config.yaml
num_hidden_layers: 10
hidden_size: 320
num_attention_heads: 8
num_key_value_heads: 8
head_dim: 32
intermediate_size: 1280
vocab_size: 6028
hidden_act: "relu"
norm: "layernorm"
norm_place: "pre"
norm_eps: 1e-06
positions: "learned"
qk_norm: false
attn_scale: 0.177
bias: "all"
tie_word_embeddings: true
parallel_block: false
init: "normal"
init_std_qkv: 0.0453
init_std_o: 0.0
init_std_up: 0.0453
init_std_down: 0.0
optimizer: "muon_variant"
learning_rate: 0.0114
lr_mult_o: 3.0
lr_mult_down: 2.0
beta1: 0.9
lr_head: 0.00696
max_grad_norm: 1.0
warmup_steps: 200
schedule: "wsd"
decay_fraction: 0.703
decay_shape: "linear"
final_lr_fraction: 0.0
batch_tokens: 65536
max_seq_len: 1024
doc_mask: true
train_tokens: 355800000
max_steps: 5430
dataset: "wikipedia_en"
Each number is 50 + 12 x the weight over its row's rms, rounded and kept within 0 to 99. Layers, rows and columns count from 0. The size before them is the row's rms in percent of the matrix's.

# down: layer 6 MLP down (transposed), 1280x320, rms 0.136, rows 542-579, columns 40-79
# up: layer 6 MLP up, 1280x320, rms 0.138, rows 543-580, columns 40-79
down542 090:25 84 37 58 61 20 35 57 49 51 25 58 51 57 40 53 48 63 43 47 40 57 64 31 47 58 35 38 52 38 44 57 61 19 48 60 47 42 43 56
up543 090:43 54 73 45 49 51 58 54 45 29 59 46 64 43 53 43 51 29 55 47 63 55 41 50 40 43 41 36 48 32 45 69 32 37 53 22 45 42 35 41
down543 092:53 57 44 46 56 41 40 64 54 50 69 61 52 51 45 58 46 45 50 57 57 62 41 62 44 50 49 54 41 72 45 32 58 39 51 33 48 29 44 35
up544 098:26 75 82 55 44 57 44 50 52 37 52 48 32 48 64 54 51 50 51 67 42 56 61 39 52 54 44 53 35 42 39 46 72 45 43 52 75 59 70 31
down544 100:46 49 46 39 42 46 43 53 36 44 35 37 31 38 67 49 56 50 55 57 58 51 61 44 65 57 59 29 39 39 69 63 28 71 49 48 69 37 50 38
up545 091:71 66 61 33 58 42 51 39 54 40 72 73 31 56 55 40 43 51 69 67 55 55 78 69 47 44 52 46 48 65 48 33 58 36 31 40 43 62 40 54
down545 099:40 66 43 72 34 53 64 65 49 61 46 51 38 39 49 69 51 45 49 34 68 49 53 58 60 50 40 44 49 37 71 53 43 44 37 49 55 65 40 73
up546 093:62 45 50 49 25 50 69 43 62 46 47 25 53 28 52 33 62 52 66 55 44 42 65 49 52 69 53 51 66 51 53 47 48 45 66 35 48 66 74 73
down546 097:56 40 53 30 64 40 41 49 74 49 55 55 66 40 55 58 43 62 35 34 40 65 54 29 58 47 49 45 55 33 40 40 59 39 54 54 67 42 63 62
up547 114:53 50 48 46 76 40 55 52 43 38 27 38 65 60 50 37 34 58 55 46 53 59 55 46 54 44 63 45 52 37 46 58 62 36 55 50 52 53 46 24
down547 105:47 59 44 77 73 67 50 58 55 68 43 52 60 51 49 47 80 62 36 27 56 39 54 49 48 33 59 45 47 54 43 36 51 26 39 42 67 43 43 42
up548 100:61 50 46 63 66 37 57 43 44 49 58 66 53 58 50 42 40 66 58 54 59 64 39 34 64 60 52 43 59 60 72 47 47 61 69 58 54 59 60 53
down548 100:54 54 56 47 41 66 61 42 36 51 48 61 53 64 38 73 56 66 58 49 35 56 54 65 54 44 32 58 38 67 48 41 49 51 39 11 54 39 30 70
up549 099:39 36 61 42 35 56 48 39 59 57 57 45 62 49 26 29 47 61 58 47 61 41 64 55 33 47 51 61 58 37 51 31 47 54 50 47 47 63 36 50
down549 100:44 31 58 38 64 50 50 46 55 57 55 70 44 31 33 38 46 43 71 52 33 29 52 64 59 51 59 68 62 49 44 53 56 54 41 52 61 48 49 40
up550 103:61 25 53 53 50 49 48 48 40 50 41 56 80 48 40 51 42 46 33 46 60 28 45 31 50 59 43 50 61 47 52 19 47 49 39 68 28 41 55 31
down550 104:47 56 49 40 44 47 65 68 25 59 34 45 53 27 62 50 31 68 42 34 33 19 57 78 29 30 41 60 50 43 43 58 68 56 46 66 43 50 62 51
up551 104:35 44 41 52 63 42 73 60 47 46 51 69 51 30 51 47 49 46 51 60 55 35 46 45 43 58 40 47 62 44 29 48 57 41 47 46 41 64 43 46
down551 102:49 53 28 56 51 67 70 58 45 54 54 65 47 47 58 62 50 66 52 48 58 42 49 42 40 57 42 57 53 44 61 60 51 44 50 67 55 40 52 27
up552 100:50 37 57 64 37 45 57 51 66 42 67 58 49 63 65 60 62 48 63 76 43 55 81 50 67 55 59 28 28 41 42 59 49 37 50 73 42 67 38 76
down552 093:32 65 45 34 32 55 63 64 52 55 44 49 48 52 46 25 52 76 41 24 67 41 54 42 63 23 62 72 53 47 51 41 26 46 30 47 53 49 49 47
up553 099:54 44 33 62 43 35 63 50 37 55 63 63 66 50 73 59 59 48 70 41 64 52 34 55 48 56 56 52 44 41 28 51 45 52 77 39 29 48 29 37
down553 100:59 46 42 42 45 32 35 67 52 55 40 41 59 28 47 45 62 46 60 74 77 40 53 62 39 26 45 42 67 50 52 59 56 70 58 67 50 70 57 50
up554 101:55 62 51 39 56 48 23 54 38 52 41 43 57 56 36 80 39 53 59 57 24 44 51 42 40 37 33 47 39 49 49 60 56 47 72 51 43 58 46 57
down554 104:61 63 45 58 67 27 53 79 38 55 69 28 41 57 52 52 57 58 51 51 41 49 70 59 44 63 47 37 57 35 58 64 71 47 75 61 66 47 43 50
up555 104:51 78 36 47 59 42 73 46 54 63 47 53 40 52 30 48 61 64 54 56 85 48 51 47 71 56 68 46 46 50 32 52 61 56 52 58 33 42 56 51
down555 094:65 54 36 34 38 29 59 53 39 38 59 44 63 30 48 44 59 63 46 48 49 74 29 51 61 52 55 68 31 49 29 31 27 47 55 63 41 41 58 48
up556 094:70 52 50 28 62 55 45 56 66 56 43 55 42 41 54 47 44 52 46 38 52 56 40 56 44 76 45 36 71 38 50 49 54 36 45 46 53 46 49 63
down556 099:61 85 54 63 42 61 43 49 54 34 64 23 40 36 51 51 26 31 59 49 61 59 67 25 28 59 51 64 61 56 51 44 50 52 63 31 57 39 56 67
up557 097:55 40 31 65 54 42 70 58 54 59 36 40 35 69 66 48 66 34 68 32 61 58 52 59 53 34 46 30 37 55 48 39 37 48 38 46 48 37 48 42
down557 101:62 26 62 43 47 49 54 56 65 44 32 47 68 36 29 58 54 52 64 62 60 28 42 48 49 60 35 46 42 50 41 37 69 39 48 51 39 56 61 52
up558 111:39 71 49 53 52 50 55 61 71 62 30 35 30 41 46 38 57 43 87 48 44 56 39 49 49 63 50 57 45 37 42 57 43 36 52 61 54 51 52 44
down558 115:41 38 67 52 52 64 35 74 42 51 63 37 64 42 61 35 62 38 56 53 42 58 33 56 73 56 49 56 60 35 43 36 67 59 46 70 51 54 61 55
up559 095:62 47 31 38 75 55 53 31 48 31 33 60 60 51 77 58 30 33 31 49 60 42 50 48 54 54 56 70 36 84 61 52 51 58 56 24 51 55 48 41
down559 091:58 46 58 54 40 56 56 73 65 31 39 63 33 53 55 33 65 28 60 54 59 57 63 60 60 48 41 47 58 43 63 52 58 60 36 48 31 52 43 51
up560 099:56 64 43 34 35 36 50 36 44 47 34 72 48 53 64 43 62 47 46 57 47 59 61 48 57 53 26 58 49 34 38 44 27 63 19 47 46 42 39 57
down560 102:69 32 31 50 59 39 77 32 60 57 43 52 58 75 63 44 46 51 62 50 68 34 56 42 53 58 56 68 79 56 22 37 47 63 42 36 40 45 24 43
up561 104:17 44 51 39 47 52 60 43 29 48 52 51 59 53 60 56 74 58 45 41 62 58 89 54 44 56 35 47 39 48 56 57 41 53 22 35 48 38 29 57
down561 097:43 28 51 59 55 35 31 38 37 42 62 38 74 34 51 53 40 43 58 53 41 37 49 50 46 78 39 38 42 65 46 46 43 63 53 59 59 37 53 66
up562 086:42 63 51 59 58 45 40 57 66 43 53 54 44 51 46 72 39 33 51 59 52 47 52 69 52 37 58 44 83 41 44 57 34 26 44 58 34 38 37 47
down562 085:59 67 29 51 50 59 49 59 57 55 59 61 55 33 78 31 58 40 48 66 69 47 54 44 39 33 51 50 50 34 46 28 67 60 49 47 59 41 45 29
up563 106:61 59 47 43 67 47 37 47 41 57 40 74 43 65 60 62 68 53 53 40 46 69 57 46 34 44 38 62 44 59 44 39 48 65 70 37 62 62 44 38
down563 103:48 43 53 52 55 53 54 49 56 27 40 48 17 69 47 43 42 70 28 44 60 56 58 45 42 55 39 68 30 48 42 63 55 48 61 54 30 54 47 42
up564 104:51 65 65 46 56 46 51 67 48 54 52 65 39 29 53 57 66 41 71 58 34 67 60 50 52 60 48 54 57 35 58 50 57 27 65 44 58 49 49 46
down564 106:30 30 55 52 66 65 57 70 47 55 54 56 39 59 43 26 63 33 37 27 65 43 43 57 65 54 56 52 51 46 62 42 65 67 43 36 43 65 45 71
up565 109:26 41 39 26 44 69 29 60 54 55 68 42 54 46 45 59 46 39 60 38 41 68 40 55 40 71 42 40 25 58 66 61 45 38 53 54 51 62 42 44
down565 107:52 41 66 57 50 65 31 28 61 40 46 65 45 15 43 57 39 43 52 43 52 46 56 47 35 42 49 34 48 55 46 51 41 26 47 76 39 51 60 40
up566 102:52 48 58 50 34 57 60 52 47 36 64 36 58 46 52 48 43 27 68 51 59 38 74 53 45 50 72 53 52 44 56 32 70 34 51 52 56 68 47 78
down566 098:25 49 54 19 65 49 36 53 41 61 37 49 25 44 42 66 51 28 56 41 44 58 37 37 62 47 29 45 44 34 37 54 55 62 29 73 62 59 31 59
up567 104:78 63 43 61 57 48 75 34 55 51 53 63 59 46 54 53 63 36 47 47 41 50 45 49 50 44 66 46 22 41 31 40 36 56 59 48 38 61 47 70
down567 106:60 80 62 33 46 55 31 59 45 39 74 32 41 35 61 42 51 41 38 53 49 76 65 63 52 48 44 59 45 54 62 41 58 36 40 46 52 52 41 51
up568 109:51 58 30 38 61 45 85 54 44 39 46 48 41 45 34 52 35 54 58 39 46 46 49 64 60 62 29 58 26 63 59 51 33 63 63 46 36 33 51 61
down568 103:42 58 43 52 47 27 51 54 31 40 63 55 41 64 47 39 25 62 55 50 45 48 30 49 57 66 44 41 49 53 47 38 33 60 49 56 30 62 60 35
up569 096:57 54 57 70 70 35 42 58 55 70 28 46 77 63 44 62 69 37 57 37 18 52 61 65 47 56 64 51 51 71 73 53 58 67 47 37 38 45 82 57
down569 091:43 68 64 44 81 78 54 30 64 41 56 44 31 32 56 58 47 50 65 43 53 41 34 62 59 54 64 38 38 54 56 51 41 30 44 69 60 64 65 58
up570 106:61 40 46 35 58 48 45 44 38 38 43 36 53 57 40 28 47 58 50 27 58 63 42 44 54 36 67 23 42 36 64 57 50 63 42 53 54 41 47 58
down570 105:48 41 46 35 65 59 21 51 50 57 42 40 46 50 33 52 34 77 11 50 71 55 49 46 57 59 21 65 57 56 61 50 37 50 55 54 52 61 58 58
up571 110:28 20 75 43 38 68 61 32 56 51 47 53 34 60 57 73 23 67 38 46 42 30 43 53 61 44 82 43 54 42 34 48 29 64 42 45 57 57 45 55
down571 103:57 52 69 42 64 49 25 44 44 29 53 47 65 46 58 63 32 38 59 54 49 39 58 33 56 59 63 33 45 36 41 55 39 49 34 65 46 62 33 49
up572 104:54 63 48 50 73 69 39 72 52 57 54 71 46 71 45 51 45 52 34 52 53 39 43 51 65 57 44 47 33 62 34 33 75 68 42 41 45 27 43 61
down572 105:29 60 57 35 71 40 40 52 40 46 39 44 57 51 48 44 25 76 48 46 26 44 50 56 60 65 44 51 63 50 51 59 58 49 56 35 76 33 70 24
up573 077:70 47 50 77 49 51 50 51 68 47 46 41 57 43 55 52 37 50 53 44 65 49 67 40 29 68 78 61 62 56 47 75 54 53 65 42 48 51 50 68
down573 075:40 43 56 45 76 47 30 42 56 54 42 64 50 60 51 59 26 49 37 56 59 42 45 30 46 37 55 39 53 40 73 36 40 48 72 37 69 65 42 55
up574 108:44 51 58 60 36 41 72 58 59 38 66 64 51 37 29 44 47 51 50 56 32 72 56 37 28 42 52 29 60 30 47 56 34 59 76 49 41 51 36 56
down574 103:46 54 55 58 61 56 57 54 61 40 41 47 40 55 30 45 37 41 58 56 49 48 47 47 24 59 63 51 28 39 59 43 69 23 56 43 48 52 63 67
up575 102:64 50 58 59 77 11 49 61 53 48 30 37 48 42 42 58 65 54 57 51 57 43 41 34 70 59 61 38 45 47 72 56 59 51 73 48 30 22 58 54
down575 103:54 63 49 30 47 29 33 58 55 69 48 40 47 50 58 57 57 50 48 58 63 30 50 32 44 72 48 49 61 61 61 67 60 52 48 65 73 46 42 54
up576 111:53 48 56 54 56 51 46 62 55 42 59 48 38 22 50 86 48 44 63 68 57 46 54 66 50 81 38 45 29 38 59 53 65 50 63 57 50 60 70 57
down576 115:54 51 56 49 65 53 54 56 53 55 57 37 49 48 35 55 52 79 59 49 35 15 48 58 54 48 58 35 31 45 43 21 49 27 46 64 54 72 56 48
up577 098:53 54 37 66 47 49 11 39 61 51 35 53 26 52 66 60 16 43 67 46 58 48 75 41 52 64 55 50 60 48 62 67 64 59 25 47 40 52 57 39
down577 093:33 49 49 65 45 45 55 35 52 45 66 68 55 43 61 55 66 62 66 65 33 52 80 46 59 65 66 17 61 43 38 39 53 59 38 60 39 55 36 58
up578 096:37 59 62 40 19 64 44 56 42 75 48 58 46 37 74 52 60 53 45 36 53 61 38 52 48 45 75 54 55 39 34 58 52 34 39 57 28 34 60 46
down578 096:46 57 62 64 54 42 43 37 48 60 53 41 63 53 57 25 52 50 49 65 51 40 55 54 41 34 66 74 56 42 43 48 47 55 40 32 56 60 47 58
up579 106:61 64 60 41 56 57 56 66 46 36 45 47 45 57 27 35 52 70 41 39 68 41 59 48 56 39 41 56 43 53 40 43 44 46 62 46 46 64 45 54
down579 105:45 57 63 35 49 32 45 36 59 47 58 25 32 66 61 47 62 53 38 25 74 59 45 59 44 56 54 32 51 50 51 44 73 58 53 51 67 64 60 48
up580 090:49 50 53 39 49 43 54 36 53 37 74 86 52 38 60 63 56 62 40 58 44 41 34 53 50 54 31 53 48 50 46 61 80 64 62 47 47 57 79 60